config.toml
n_layer = 14
d_model = 192
n_head = 6
n_kv_head = 6
head_dim = 32
d_mlp = 512
vocab_size = 16949
activation = "swiglu"
norm = "rmsnorm"
norm_place = "pre"
norm_eps = 1e-05
positions = "rope"
rope_base = 1020.0
rope_fraction = 0.5
qk_norm = true
attn_scale = 0.221
bias = "none"
tie_embeddings = false
parallel_block = false
extras = ["some layers without attention", "paired heads", "shifted keys", "exclusive self-attention", "value embeddings", "a smear gate", "an embedding shortcut", "learned residual scales", "skips across layers", "weighted sums over earlier layers", "capped logits"]
init = "uniform"
init_std_qkv = 0.0607
init_std_o = 0.0115
init_std_up = 0.0607
init_std_down = 0.0115
optimizer = "muon"
lr = 0.0024
beta1 = 0.9
weight_decay = 0.097
lr_head = 0.00573
warmup_steps = 0
schedule = "wsd"
decay_fraction = 0.926
decay_shape = "linear"
final_lr_fraction = 0.0
batch_tokens = [16384, 32768, 65536]
seq_len = 1024
doc_mask = true
train_tokens = 243400000
steps = 7373
dataset = "wikipedia_en"
Each number is 128 + 32 x the weight over its row's rms, rounded and kept within 0 to 255. Layers, rows and columns count from 0. The size above them is the row's rms in percent of the matrix's.

# layer 10 MLP up, 512x192, rms 0.0849, rows 26-92, columns 64-95
size [ 99 101 101 110 105  97 102  91 100 103 100 104 106 102  94  92  93 106 115 105 104 100  95 104  98  96 101  92  94  91 104 103  97  94 102  94 111  96 103  99 111 104  97 100 113  95 102 104 109  87 103  83 104  92  96  97 104  93  94  96 104 105 102 102  94  93 108]
[[136 125  86 166 117 120 121 144 133 128 171  76 153 102 131 133 167 140 164 131 167 130  86 125 101 111 201 119 150  92 193 147]
 [127 120 135 150  85 130 144 102  89 117  84 121 136 134 123 181 100 157 139 120  73 201 128 166 158 165 177 126 171 132  70 162]
 [155 130 109 167 115 198  98 147  76  96  86 126 157 198 115 119 170  80 109 115  95 182  75  90 181 142 120 188 124 154 147 170]
 [154  88 182 137 122  96 105  88  69 103 128 179 112 119 141 108 117 149 127 108 145 114 168 163  98  86  85 170  73 116 115 138]
 [168 131  82 137 121 143 172 146 142 159 154 117 162  92 104 100 133  70 122 108  90  80  93  84 131 153 108 113 100 160 152 181]
 [ 91  91 167 132 103 163  99 111 178 120 123  99 118  88  95 134 171 110 207 120 146  90 140 165 119 179  99 166 199 108  98 104]
 [124 150 133 173 149 121  97 134 144  82 144 105 113 123 197 163  96 120 172  61  78 114 144  83 114  78 135  96 146 135 163 146]
 [202 146  86 117 115 112 133 142 167 113 160 128 142 111 156 168  90 120 190 152 141 121 146  94 111 176  48 123 161  93 128 140]
 [163 143 113 114 155 169 110 120 141 124  53 106 123 116  63 166  84 167 131  83 176 108 131 148  72 145 119 141  86 155 184  86]
 [137 163 116 173 148 121 125 130 211  62 126  89  84 108 122  74 141 172 195  92 115 120 143 104 180 136 139 105 144 108  79 146]
 [134 142  72  49 136 146 125 170 133 130  92 108  57 122 119 133 146 128 115 135 159 136 124 155 118  94  73  62 110 102 154 169]
 [ 90  76 156 122  87 123 114 120 138 122 103 155  84  91 121 110 158 100 159 146  25 107 110 166 156 124 116 176 170 194  90 115]
 [134  95 147 111 111  88 189 123  97 123 129  94 163 105 126 142 153 165 181 127  70 192 135  91 121  90  69 139 133 111 132 140]
 [135 207 118 144 155 128  94 159 121 139 121 121 142 157 141  90  80 106  79 128  73 171 157 152 180 119  92  79 115 145 131 136]
 [152 145 148  71 170 119  99 130 112  78 155 138 130 119 158 159 126 163 150 158 111  77 127  78 145  76 132 132 150 105 194  80]
 [109 125  62 116 128 130 125 107 145  94 165 180  84 129 150 119 165 179 135  89 153 137 162  59 141 108 143 108 122 124 163 138]
 [ 98 134  90 115 191 153 166 112  93 106 145 166 126 143 124 111 101 187  78 129 126 115 139  98 121 188 152 134 135 142 140 113]
 [126 147 116 137 131 123 142 140 132 181 160 106 112 108 134 119 159 135 110 119 120 188 119 151 111 143  55 136  91 181 154  93]
 [113 159 138 146 135 153 154 127 174 128 120  95  98 128 171 158  67 117  62  68 142 124 151 171 154 173 177 111  84 125  79 139]
 [146 187 199  93 122 122 142 179  52 129 148 155 129 214 118 158 131 149 105 152 172 217 143 115 158 107 127 140 106 127  84 159]
 [  6 147 136 163 166 129  65 125 134 163 135  97  93  69 139 135 130 119 140  86 112 120  89 154 136 140 100 126 124 121 145 125]
 [185 101 104 107 166 110 130 132 127  90 122 132 115 110 107 105 125 156 125  62 123 114 134 100  85  90 129 149 116 113 112 144]
 [112 159 140 145 122 134 114 104  81 110 140 134 114 133 125 168 137  99 104 187 180 104 152 108 154 196  85 197 152 144 126 148]
 [104 149 107 100 128 116 141  85 103  95 106 123 126 120  92 153 157 181 119  80  33 123 123 217 126 111 154 142 103 204 113 190]
 [141 143 207 114 112 129 150 164 181 130  87 154 145 111 102 128 102  69 103 109  62  54 129 134 109 108  92 104 113  93 121 133]
 [ 83  83 154  83 149 151  95 147 200 180 102  70 111 160  77 156 132 138 140 125 132 116 150 122 106 156 119 155 191 153 117 128]
 [147 120 185 153 112  57 185  80  87 110 123 106 106 112 111 154 141  99  88 105 110  89 145 164 184 165 152 105 171 189 146 137]
 [100 119 103 147 115 108 124 118 130 114 165 103 172 139  98 132 131 122  63 112  97 101 162 126 227  76 130 124 186 109 129 151]
 [121 148 153 110 138 153 124 190  71  77 159 135 166  94 169 154 103 115 125 113 163 105  81 152 189 110 152 180  61  90 148 165]
 [181 147 134  52 146 117  85 132 124 187 127 143 105 101 165 114 140 129 105 143 114 100  69 127  83 112  92 152 142 128 126 117]
 [124 123 174 146 107 132 146 169 139 137 101 169 175 158 139 121 125 157  83 137  98 124 177 206 162 120 170 130 130 100 153 142]
 [156  67 176 117 113 154  79 112 132 142 119 109 180  79 102 120 163 111 131 141 119 146 114 133 125 177 177 106 171 153 160 152]
 [165 182 193 142 105  95 103 139 129 127 105 139 111 103 150 166 113 111  92 197  97 166 144 127 144 115  69 111 150  96 115 121]
 [117 187 101 105 111 128 174 153 133  96 118  93 108 115 148 116 133 179 112  94 157 168 149 167 127  80 127 131 121  95 126 137]
 [160  77 145 104 126 136  98 113 115  98  20  81 113  94 120 149 137 163 138  92 131 139 138 132 160 169 173 181  94 133  92 146]
 [102 117  81 127 151 150  60 145 107 162  90  82 142 162 135 106 134 124 116  83 144  92 158  82 164 132  75 113 146 192  97 170]
 [133 123 191 175  82 129 146  85 124  73 121  83 153 139 106 174  84 161 111 118 103  90 142 150 141 140  99 169 116 120  53 125]
 [158 123  66 150 126 104 174 161 121 162 117 117 126 120 152 140  85  90 100 221 100 163  82 199  97 149 155  99  80 134 147  59]
 [141 152 111 113 136 153  64 191  99 130 157  79 132 134 152 102  96 144 153 172 193  92 192  88  66 105  74  91  92 112 130 145]
 [125 117 159 120 130 158 113 177 153 130 132 163 110  35 181 127  62 145 103 164 156 100 162 109  93 128 131  68 147 142 140  91]
 [126 171 120 145 131  78 105 124 115 125 139 116 118 155 113 164 117  59 163 123 134 143 102  70 129  81  98  99 131 163 111 135]
 [155 145 142 130 115 132 142 172  43 212  80 134 116 138 103 230  74 127 178 123 133 148 170 146 143 128 166 118 136 144 153 104]
 [111  64 137 124 127 123  91  76 155 126 122 182 173 140  73 151  88 114 177 155  96 151 150 105 162 118  70  57 121 150 157  93]
 [148 178 119 124 158 148  75 102  64 112  80 119 105 152 149 149 149 127  93 100 115  93 176 133 105 119  74 128 153 124 160 145]
 [116 149  99  88 134 106  87 117 132 135  97 116 165 139 172 162 151 137 147  90 167 132 119 200 102 122 158 141  86 105 155 149]
 [109 136  78 152 167 178 111 139 113 146 142  71 105 167 131 128 166  74 183 168 130 122 109 120 125 145  77 150  94 127 190 109]
 [117 151 162 126 102 149 130 144  98 144 130 130 139  54 125 169 130 171 126 160 163 167 138 171 135 136 119  71  72  86 105 113]
 [168 105  81 155 114 141 110 161 138 141  57 130 115 140 146 150 117 188  96 114 119 149 152  97 151 122 152 142 108 138 117 116]
 [114 110 155 129 148  70  85  92 156 127 183 182 139  77 141 100  58  84  98 109 175 153 103  98  69 108 156  79 161 165  79 161]
 [154 101 118 103 190  57 174 124  70 112 138 183 166 135 135 111 131 136 136  89 131 154 116 142 120 159 159  55 117 104 137 185]
 [120 134 114  99  71 139 121  96 130  67  76 131 103 120 121 109  92 117 141  47 128  89 134 180 165 141 156  68 142 170 100 102]
 [139 189  81 112 104  70 135 158 131 171 187  54 161 176 150 117  71 159 107 146 100  66 157 135 137 117 125 116 131 126 102 130]
 [122 100 154 100  59  91  93 136 150 136 159  86 134 142  95 169 146 139 159  96 106 173 128 163  82 167 163 118  99  89 181 151]
 [123 163 133 111 142 150 143 123 107  90 181  96 131 119 213  86 121 177  83 144 197 202  87 149 129 151  90  89 157 154 163 119]
 [115 151 144 104 124 171 136 117 160 130  67 161  93 115 105 102 197 150 152 116 131 162 107 144 112  93 163  88 131 145  97  92]
 [ 96 161 104 146 138 216 141 132  84 158  99 136  74  93  48 110 151 102  84 171 124 124  78 169 122 120 134 134  96 118 124 128]
 [145  78 146 127 109  80 123 167 162  91 113  72 133 102 166 123 154 134 114 106 156 201 119  67 155 109 106 125 142 125 126 125]
 [121 107 148 118 128 106 181 144 166 111 125 130 160 148  98 130 150 138 103 153  85  97  85  97 121  78 124 119  94 119  98 162]
 [ 76 103 126 157 177  94 150 164 135 133 168 101 167 160 117  72 130 110  79 122 143 153 124 132 150 150 157 155 158 135  92 100]
 [177 114 166 139  56 132  90 116  80 100 133 141 122 175 193 126 248 101 131 146 176 146  81  93 115 132 122  73 136 153 168 105]
 [188 138 141 111 138 174 165 150 139  71 132 156  86 131 114 177 116 107 129 127 107 104 128 127 116 107 124 104  49 116 137 110]
 [138 108 109  84 187 181  62  63 123 133 119 181 149 128 141 111 156 180 132 109 144 154 120 114 122 122 140 113 103 118 131 110]
 [108 120  82 122 100 142 131 157 166 113 130 136 104 103  82  83 168 127 144 135 143 131 149  84  90 196  93 122 107 140 131 100]
 [121 185 171 131  99 129  98  99 112 164 171 133  98 131  76 139 128 109 144 107 153 125 144 196 127 105 127 118 142 136 104 155]
 [ 66 181 149 128 166  91 110 124  70 118 146 105 119 146 138 187  96 106 145 158 136 152 131 113 106  93  92 140 106 117 121 171]
 [185 144 120 102  98  97 145 105 170 140 110 145 156 107 127 132 145  96 177 122  70  86 148 104 143 120 130  94 177 133 136 118]
 [150 145 123 143 166  98  95 109 127 146 131 158 124  62 128 124 167 153 148 115 140 129 119 215 132  90 125 150  97 177  99 131]]
# layer 10 MLP down (transposed), 512x192, rms 0.0795, rows 26-92, columns 64-95
size [102 104 100  89 108 101  86  92 110 105 100  96 100  99 110 101  96 102 103  98 104 104  94 104  99 101  98  94  94 101  99 104  93 100 101  94  99  98 103  95  99 103  96 104 105 101 101  91 102  87  97  80  99  96  99 101 102 102  97  93 102 114  98 112 102 102 105]
[[ 37 150  85 133  86 127  75 176 114 155 146 136 163 151 157 109 189  94 194 131 144 159 116 138 139 104 144 120 172 120 151 116]
 [134 103 186 120 170  99 113 125 114 154 122  84 133  88 139  50 113  72 108 140 155 137 125 213 109 134  72 162 109 117 138 134]
 [100  94 173 164 144 117 170  94 119 127 133 137 117 135 151 108 208 101 133 172  89 176 142 122 145 116  65 108 133  93 130 153]
 [164  95 123 131 105 155 122 107 182 155  87 150 100  75 156 106 119 123 189 158 104 132 127 145  94 114  98 172  84 138 104 156]
 [151  92 108 141 101 151 146 118  91 189  97 114 129 109  92 131 173 119 108  62 150 110 122  82 125  30 111  83 124 148 153 109]
 [192 138 105  99  83  82 138 178 158 194 139  75 109 125 114  96 155  82  95 169 145  82 187 200 112 145 133 139 128 105 156  99]
 [135 196 151 132 135 135  74 131  55 100 175  82 172 163 123 156  97 126  78 148 105 148 129  96 136 120 131  71 175 101 132 163]
 [150 145 142 154 143  71 146 165 165 148 169  95 137 118  92  76 129 183 137 161 159  71 120 137 152 137 113 138 103 147 110  75]
 [ 80 146 139 161 178 171 114 109 188 161  89  64 115 116 112 141 128 146 147 130 123  90 115  64 120 139 115  96  96  90 217 102]
 [134 169 178 175 120 168  46  97 178 112 140 134 168 179 163 147  98 103 130 122 132 133  92 147 188 119 135 132  50 110 126 111]
 [143 166 179  85 126 158 135 113 109 101  98  79 143 128 185 136 110 111 126 126 182 155  83  68  97 153 135 124 147 104 165 140]
 [134 108 142  96 126  90  95 125 121 115 158 127  88 114  99 141 192  89 166 167  80 117 164 201 115 131 158 120 127 117 179 127]
 [ 90  59 156 120 117  80 137 172 118 155 119 160 104  96 187 167 137 190 116  57 131 112 165  76  88 117 108 143 156 141 166  98]
 [ 63 152 122 119 148 125 160 154 124 131 121 113 129 100 124 175 137  91 154 107  95 176 139 146 169 132 110  64 128 148  95 109]
 [182 139 151 172 100  93 116 114 104 112 157  90  83 170 137 156 146 153 148 122 132 101  97 183 109 114 136 170 190 111 190 128]
 [141  93 111 173 106 131 118  96 143 121 142  86 135  96 164 112 147  81  66 117 214 133 125 106  96 135 151  81 209 113 131 125]
 [137 147  93 141 134 124  80  95 111  82 124 176 126 161 156 141  89 138 136 139  62 123 107 144 104 201  74 185 142 161 123  87]
 [140 174  45 136 113 156 169 135  66 130  93 127 112 121 204  92 194 130 115 169 142 138 101 151 173  87 122 108 135 131 123 120]
 [ 89 159 125 137  94  95 111 158 103 109 137 163 135 169 136 209  83 112 165 110 161  93 142  79  92 130 127 180  91  81 106 115]
 [156 164 151 153 172 173  83 177  35 117  99  84 166 174 135 136 118 131 168 144 117 142 117  66  70 191 160 130  99  77 119 111]
 [ 74 140  83 122 106 115 119 130 147 163 101 100  81 135 199 164 137 131 144  87 185 149 103 142 199 204 141 100 128  83 126 110]
 [109 107 156 154 123 135 163 166 140 153 165 130 166 127  67 112 139  99 197 103 118 116  96 130 133 166 154 168 127 154 106 135]
 [185 136 107  79 205 109  90  77 182  65 127  97 122 179 123 106 125 140 151 186  74 189 128 159 143 155  95 127  72 140 101  89]
 [117 141 131  97  89 132 129 124 108 148 128  91 100  99  65  67 109  73 173 181  74 162  95 129 100 122  95 124 111 154 119  98]
 [120  99  99 101 111  80 127 178  92 126 163 118 131 143  92 116 102 110 131 124 163 183 114 155 169 134 179 128 170 123 118 171]
 [ 86 121 162 116 126 149  86 126 145 182 142 201  62 105 142 106 103 116 162 128 124 125 162 135  84 106 128 147 203  49 165 103]
 [144 146 129 147 139 170 152 126 102 105 163 159 167 184  75 106 123  87  98 124 128 167 119 147 153 179 172 159 177  97 125 109]
 [ 85 135 150 118 174  91  67 135 128 123 148 138 141  82 129 168  97 102 212 173  89 104 170 145 130  62 176  85 143 132 143 157]
 [143 146  97 110 113  89 180 123  74 129 130  70 162  83 109  82 171 117 125 121 139 136 117 125 136 135 152 176 109 106  96 149]
 [140 181  75 144 186 194  85 135  99 192 124 123 150 147 112  81 102 201 136 123 142  90 128 112  63 185  74 144 108 126 153 129]
 [ 80 152 127 152  89 115 115 135  97 120 155 108 155 115 124 144 148 126 100 145 165 108  77   0 119 171 142  99  99  88 137  98]
 [115 160 147  97 155 147 157  94 156 120 150 119 134 129 137 139 131 126 110 114 118 143  95 122  79 148 179 130 173 157 157 114]
 [ 98  99  84 142 136 145 130 107 133 105  85 148 134 129 161 110 124 106  89 163 117 128 108  96 109  89 142 163 110 111 119 106]
 [146 118 108 121 118 110 136  69 170 178 160  61 185  84 124  87 119 169 121 116  94 202 133 176 166  99 112 115 143 104 117 141]
 [143 104  74 151 151 137 156 113 115 127 132 138 128 104 131 137 133  88 104 101 105  85  80 154 171  72  81 102 232 167 112 125]
 [187 148  91 143 110 175 119  99 105 150  71 172 149 124 143  75 147  85 126 147  97 151 139  44 133 149 148 115 123 141 145 109]
 [175 152 152 160 143 156 143 178 162 128 119 143 113 104  98  75  81 215  83 175 136 128 133 142 139 187 138 143 130 161 129 166]
 [170 122  80 154 122 151  90 116  89 102  92  95 105 147 112 155 128 130 163 155  83 112 111  59 116 123 165 133 149 111 135 140]
 [106 127 179 125 149 146 109 158 101 102 144 139 122 175 180 149 131 171 122 137 105 127 188  11 104 126 151  97 102 133 125 145]
 [111 133 102 151 138 151 142 110 121 102 143 107 127 152 145 142  89 137 165 162 135 163 139  58  97 182 140 110 124 163 141 161]
 [161 162 129 123 148 100 151  55 124 116 134 148 165 187 129 149 131 104 126 110 179 146  86 197  33 166 161 129  84 149 139 134]
 [159 149 184 105 144 114  79  73 139 128 152  74 177 107 150 165 129 129 129 108 137 112  84  91 118 140 128 116  93 131  86 118]
 [116 117  94 127  99 163 155 120 147 149 162 145 124 167 160 113 157  91  88  85 102 152 121 190 139 104 110 184 103 221 139 162]
 [127 137 112 137 130 147 135 177 135 125 145 100 137 146 111  80 132 129  80 136 127  55 143  50 161  85 174 224 103 190 136 127]
 [117 133 131  73 114 125 119 129  87 149 155  73 162  94 142 174 141  84 150 161 145  92 138   4  86 113 109 122  75 139 130 103]
 [144 188 184 180 108  92 102 148 140 138  70 150 106 116 107 177 104 152 143  92 149 148 145 150 137 145 159 116 150 182  68  91]
 [102  78 163 126 155  89  52 126 113  88  89  91 123 114 124 133 132 107 155  76 136 146 183 102 141 108 143 147 190 100 109 186]
 [101 154 104 131 161 125 118 126 118 169 119 175 146  88 145 148  93  88 147 125 156 131 124 104 129 153 102 115  92  98 188 159]
 [153 152 119 164 177 181 153 131 132  94 118 112 132 108 122 157 121 114 126 125 150 134  93 208 166 187 111 139 105 177 108  91]
 [ 98 118 122 128  89 133 126  88 139 125  88 135 119  82 142 146 121 150 131 141 177 170 171  80  98 120 107 134 129  86 168 116]
 [129 180 151 137 150 162 127 118 179 140 103 194 117 131 138 172 110  66 160 148 132 149 114 116 107  86 154 174 122 128 110 109]
 [132  74 197  91 139 156  86 126 151 167 147 159 140 140 116 186 132 157 129 154  83 124 157 134 113 143 176 145 187 148 104 144]
 [124 164 156 118 157 112  87 119 158 194 141 120 185 102 154 113  58 148 107 121 111  74 141 173 237 102 105  98 156 200 219 135]
 [ 85 140 144 141  78 139 174 108 149 145 167 131 117 135 144 122 189 167 135 126 150 191 131 195 138 137 129  75 173 142  75  93]
 [130 101 107 148 191 125 179 185  97 152 137 172 127 141 135 152  99  89 188 142  58 122 118 175 113 143 134 131 121  95 131  36]
 [137 159  67 195 170  62 136 107 105  79 115  60 143 109 176 114 147  41 111 161 132 167  80 103 127 149 174 104 142 112 132  51]
 [184  76  97  16  84 186 135 113 131 121 183 129 115  56 149 102 119 142 105 118 141 155 112  94 124 128 110 221 115 162 114 150]
 [ 98  71 172 166 151 155 114 160 125 123 129 118 152 127 128 139 126 132  93 106  90 121 174 211 145 143 102  79 120 150 126 154]
 [121 130 120 153 129 105 101 159 117 127 119 149  96  90 107 138 110 155 140 139 125 145 188 129 114 121 137  94 133 182 113 101]
 [148 116 145 142 122 152 127 140 127 111 163  88 149  98 108 160 121  98  99 166 149 148 147  80  74 147  61 139 136 113 134 182]
 [ 98 159 219 119  64 134 153  72 107 105 140 146  82 111 165 163 159 205  92 161  54 135  93 216 132  83  76 178 101 163 138 139]
 [172 137 125 136 201 129 132  76 139 134 111 176 156  97 156 141 132 171 112  79 161 122 163 123 140 170 134  84 142 177 136 104]
 [144 187 102 127  67 183 143 141 166 170 137 134 148 180 144 112 132 109 105 107 121 161 125 137  84  99 112 142 136 151 134  74]
 [124 146 171 144 114 158 101 114  92 144 164 199 144 116 105  35 132 114 140 110 154 129 115 125 133 111 117  85  94 213 109 160]
 [ 94  84 115  99 157 121 192 171 112 181  69 123 133 141 126 147 112  93 123  86 165 200 105 174  94 131 155  95 135 100 148 117]
 [144  63 130 167 195 111 159 183 148 104 139 112 155  82  78 142 177  97 132 119 118  97 109 146 122 175  96 106 163 157 131 102]
 [158 141 180 124 144 161 119 112 117 116 133 119 109 136 132 123 109  69 114 134 135 150  70  29 137  81 105 129 112 122 154 105]]
# layer 10 MLP gate, 512x192, rms 0.0864, rows 27-92, columns 64-95
size [101 102 112 105  99 101  89 106 105 103 103  97  94  98 101  96 104 111 104  92 102  91 109  96  96 100  91  94 103 101 103  92  98 100  92 101  96 100  97 116 110  96  96 113  98 108 100 120  95  94  85 105  95  94 104  93 108  89  95 102 122 101  93  88 100 104]
[[113 140 144 152  90  75 144 136 150 118 151 140  79  71  96  66  82 129  75 123 112 211 125 125 154 131  69 122 123 161 141 141]
 [128 114 174 183 137 165 102 113 149  86 161 121 180 108 118 180 142 135 124  89 104 144 138 145 150 121 133 126 119 154 138 102]
 [114  86 143  99 159 119 125  75  83 148  97 100 101 114 107 121 134 143 157 144 136 126 136 159  96  93 117 116  55 120 118 148]
 [178 160 101 141  95  94 157 152 138 126 132  71 137 140 141 128  87 106 191 118 162 205 144 118  94 108 158 148  82  64  93 129]
 [123  65  72  84 127 175 159  94 138 102  95  89 141 118 117 117 139 117 108  79  98 140 105 109 106 149 179 114 115 117 126 144]
 [145 122 147  91 133  70 160 129 170  87 143 102 131  74 172  99 166 146 183  59 114 102 120 112  96  98 126 114 106 144 165 138]
 [132  73 129  87 178 118 146 151 157 119 175 169 123 134 127  98 124 139 176 138 140 142 139  91  97 141 117 165  85 114 156 187]
 [139 118 153 146 143 119 134 138  91 175 187 161 104 164 174 185 176 108 154 155  78 175 144 170 137 156 118 136 161 110  99 172]
 [140  67  85 143 182 143 141 102 158 133 152 153 129  94  90 150 107  86 140  99 180 123 136 124  49 108 132  81 153 104  94 201]
 [ 96 138 145 139  99 156 111 164 126 190 139 107 128 106 129 127 109 130  84 136  78 161 191 163 110  52  97 129 123  83  88  84]
 [173  98  97 143 123 149 120 139 120 129  99 131 154 106 136  83 164 112  93 101 124  73  97 144 122 123 170  93  84 108 102  84]
 [140  73 148 194  75 142 101 132 149 134 134  80 177 176 142 128 198  70 130 146 137 141  68 131 140  87 161  92 109  72 113 148]
 [133 111 149 190  61 125  91 109 116  91 132 142 117 172 105 171 207  96 141 145 186 109 106 118  26 102 130 136  77 115 140  65]
 [206 128 144 206 124  98 103 171 152 155  93 132  90 112  50 162 131 109  93 125 147 129 154 170 130  92 183  97 138 105 130 171]
 [159 144 178 146 174 145 133 125 148 178 141 103 153 151 145  87  96  83 123 133 166  92 125 146 211 130 167 116 104 161 107 146]
 [123 107 149 103 169 172 134 124  52 207  61 121 148 110 101 157 157 135 101 114 180 181 131  81 139 122 138 104 127 130 118 148]
 [117 157 110 105 146 163 136  93 146 154 191 146 117 170 141 165 132 127 118 110 169 124 103 110 119 141 110 114 100 222 122 136]
 [130 110  95 124 177 171 143 181 117 166  81 132 109  60 134 152 140 225 162 140 178 139 138 115 117 138  97 174 177 151 156 147]
 [125 131 148  67  57 199 169 133 155  91  90  98  90  62 153 165  86 120  78 184 156 144 136 133 103 145 148  88 124 183 107 109]
 [123  98 166 143 141 135 139 119 139 147 103 146 108 143 176 115 142 162 153 193 157 107 104 101  90  97 116 103  97 120 153 167]
 [124 123 144 198 107 223 113  82 178 155 101 139 120  84  96 124 128 161  73  83 184 183 146 152 146  84 154 158 205 112 134 112]
 [191 144 152 130  70 157 150  40 131 147 144 180 118 153 138 156  76 113  88 150  96 159 141  99 137 127  89 185 125  91 104 118]
 [186  88 105  61 120 114 153 100 150 161  74 151 121 103 149 112 125 125 142 165 137 158  91  96 117 161 133 172 124  83 151 143]
 [140 105 105 101 191 106  85 107 124  72 115 148 106  69 123 140  76 132  98 107 145  85 130 140  76 116 148 113 164 107 108 128]
 [ 73 146 111  76  96 143 119 154  96  78 163 112 119  95 103 168  97 151 146 119 114  86 161 176 139 159 139 110 139 167 122 194]
 [ 82 133  95 140 153 160  97 177 193 147 101 117 145 107 157 189 115 155 157 122 159 137 121 161 115  93  70 137 135  80 115 138]
 [120 136 145 123  77 148 122 116 116 143 132 131 163 127 231 109 103  84 144 100 190  53 102 173 144 141 107 187 116 116 135 128]
 [176 143 108  94 108 106 107 139 177 130  79 161 169  79  53 101 106 106  46 139  97 153 113 154 107 119 135 131 125  96 153 129]
 [ 96  88 116 138 150 174 134 148 133  86  86 122  86 125 129 100 147  91 123 182 121 149 147 155 121 109 174 111 174 136 102 137]
 [127 118 151 169  96 121 167 163  93 157  87 171 118 154 152 189 107 114 174 164 141  78 125 210 133 124 148 154 103 179 116 152]
 [140 149 166 104 121  75 143 118 151 144 126  45 133  74 117 148 122  85 145 177 104 159 144 124 156 144  98 188 101 107  47  86]
 [ 96 162 157 147 126 138  57  89 102  80 125 140 129 105 113 120 141 171 133  96  47 112 142 147 123  66 104 126 234 152 153 111]
 [137 123 188 158 155  87 110 110  98 127 124 127 125 155 150 140  94 115 183 122  87 121  49 100 159 135 153 120 103 142 114 102]
 [130 140 107 134  49  71  82 108 146 122 120 142 110 158 149 133 108 159 168 128 156 196  99 112 114 129 109 124 167 120 119 142]
 [ 95 165 114 113 118 112  88 123 110 148 152 110 129 115 138 144 158 149 167 120 119 119 107 186  54  88 142 125 136  63 123 123]
 [135 133 119  87 126  70 154 155 122 136  95 116 108 167 152  99 137 161 139  76 165 168 150 132  98 113 125 173  97  83 108 145]
 [159 157  27 140 138 141  76 135 122 201  96 140 100 112  77 138 132 103 135 160  81 113 142 140 127 146 135 169 112 109  94 160]
 [126 117 104 192 149  65  90  91 127 132 168 128 114 130 149 180 173 112 138  75  67 177  88 148 109 108 161 161 156  72 146 175]
 [114 109 124  93 148 112  68 164 104 127  99 144  93 126 144 156  48 105 149  88  98 222 117 126 121 152  98 131 155  87 178 106]
 [120 173  72  81 152  96 161 140  84 138 116 144 138 125 120  49 120 126 187  78  91  85  89 114 121 199 171  82 102 108 131 122]
 [127 185 184 106 137 132 113  87 136 165 164 147  89  37 151 194  99 174 121  91 126 195  93 130 166 105  73 104 149 152 125 108]
 [157  93 105 144 111 176 110 139 123 142  90 167 117 119 153 132 136 211 156 157 123  93 122 140 136 105 161 156  98 113 178  87]
 [ 92 106  88  70 185 132 108 153 116 134 130  89 129 124 115 177 143 198 187 112 152 131 131 130  92 109  99 115 150 140 118 194]
 [153 120 103 177  79 139 184 160 108 106 147 152 141 106 118 100 183  94 148 138 100 164  57 161 153 119 126 101  80 112 183 146]
 [ 97 138 125 138  11 147  87 132  89 134 149  86 197 143  79  79 136 135 102 171 111 141  70 100 133 149  78 108 144 140 112 107]
 [127  65 190 169 111 119 106 135 137 135  82 100 200 111 120 177  52 126 114 133 155 147 112 178 145 181 111  90 172  58 105 101]
 [110  76 106 132  84  86  86  95 140 150 123 116  60  91 103  89 193 105 119 128  78 146 149 124 122 164 132 111 103 102 103 116]
 [148 123 134 170 103 134 165 164 144 117 147 132 151 149 141 142 173 124  80 140  80 101 112 137 123 110 130 145 162  73  95 143]
 [152  83 147 158 165 189 149 167 104 113 141 142 134 148 219 111 122 127 146 120 107 163 112  74 133 170 191 140 124  91 118  99]
 [ 46  94 118 106 119 136 184 134 103 105 101 154 103 150 116 121 125 164 148 138 125 117 111 226 121  93 152 163 169 115 104 128]
 [ 87 149 120 120 148  91  81 151 178 121 136 101 175 131 176 104  81 139 149 154 111  93 168 108  98 105 101 164 214 114  65 146]
 [122  88 191 127  66 136 191 144 115 118 151 159 110 114 175 114  27 138  97 129 155 117  71 126  78 162  96 152  82 120 110 115]
 [ 94  91 122 138 142 125 116 112  73 158  73  31 125 131 140 159 108 138  66  99 156  63  97 122 129 106 106 106 118 123 145 198]
 [115 157 118 130  83 125 178 120 145 117 110 167 120 171 165  97 132  89 127 131 171  70 154 122 166 141 145  89 162 112 149 141]
 [170 110 121 125 161 149  64  89 129 110 100 170  61  90  94 121 149 137 124 165 127 162  78 135  69 143 175  94  98 133  82 127]
 [101  89 122 174 157  87 148 112 159 155 125  93 163 182  85 165 168 197  84 155 140 151 132  70 115 146 147 139 162  99  93 157]
 [138 115 105 167 153 108 159 153 126 148  36 125  97 133 178 170 108 129 112  85  90 137 154 104 122 124 114 124 154 154 109 137]
 [ 66 160 112 154 132  93 136 173 206 154 165 177 123 145  71 145 134 108 124  98 118 116 148  79  86 113 151 163  89 153  70  47]
 [134 119 122 125  98 134  83 177 205 110 132  93 179 100 104  88 138 119 149 150  71 105  92 118 144 103 152 102  97 125 129 134]
 [153  89 123 197  84 103 142 143 184 134 107 161 137 117 132 158 121 127  62 161 142 113  95 121 170 124 133 168 143 120 138 142]
 [187 150 161 110 142 108 110 129 176 164  90 149 145  79 128  91 124 177 128 155 179 188 114 143  81 199 120 124 152 177 151 120]
 [104 149 188 191  95  66  57  82 121  66 123  95 113 117 160 154 156 178 141 115 139 140 116 168 163 132 173 165 172 103 123 109]
 [148 154  73 119 102  88 123 144 123 122 134 133  68 113 164  98 139 114 163 158 123 162  82 128 150  99 104  83 119 144 167 172]
 [ 68 149 116 109 126 145 145  92 135 126 122  87 117 139 160 148  55 133 113  97 133 133  98 145 126 105 171 151  87 172 111 129]
 [141  86 164 159  94 109 186 112 170 116 122 123 179 127 132 157 178 169 151 155  94 109 103 158 140  93 128  96  97 155  73 118]
 [159 163 139 160 170 192 195  89 147 124 145 104 144 100 104 168 110 134 162 108 167 135 102 131 152 151 145 159 195 137  73 104]]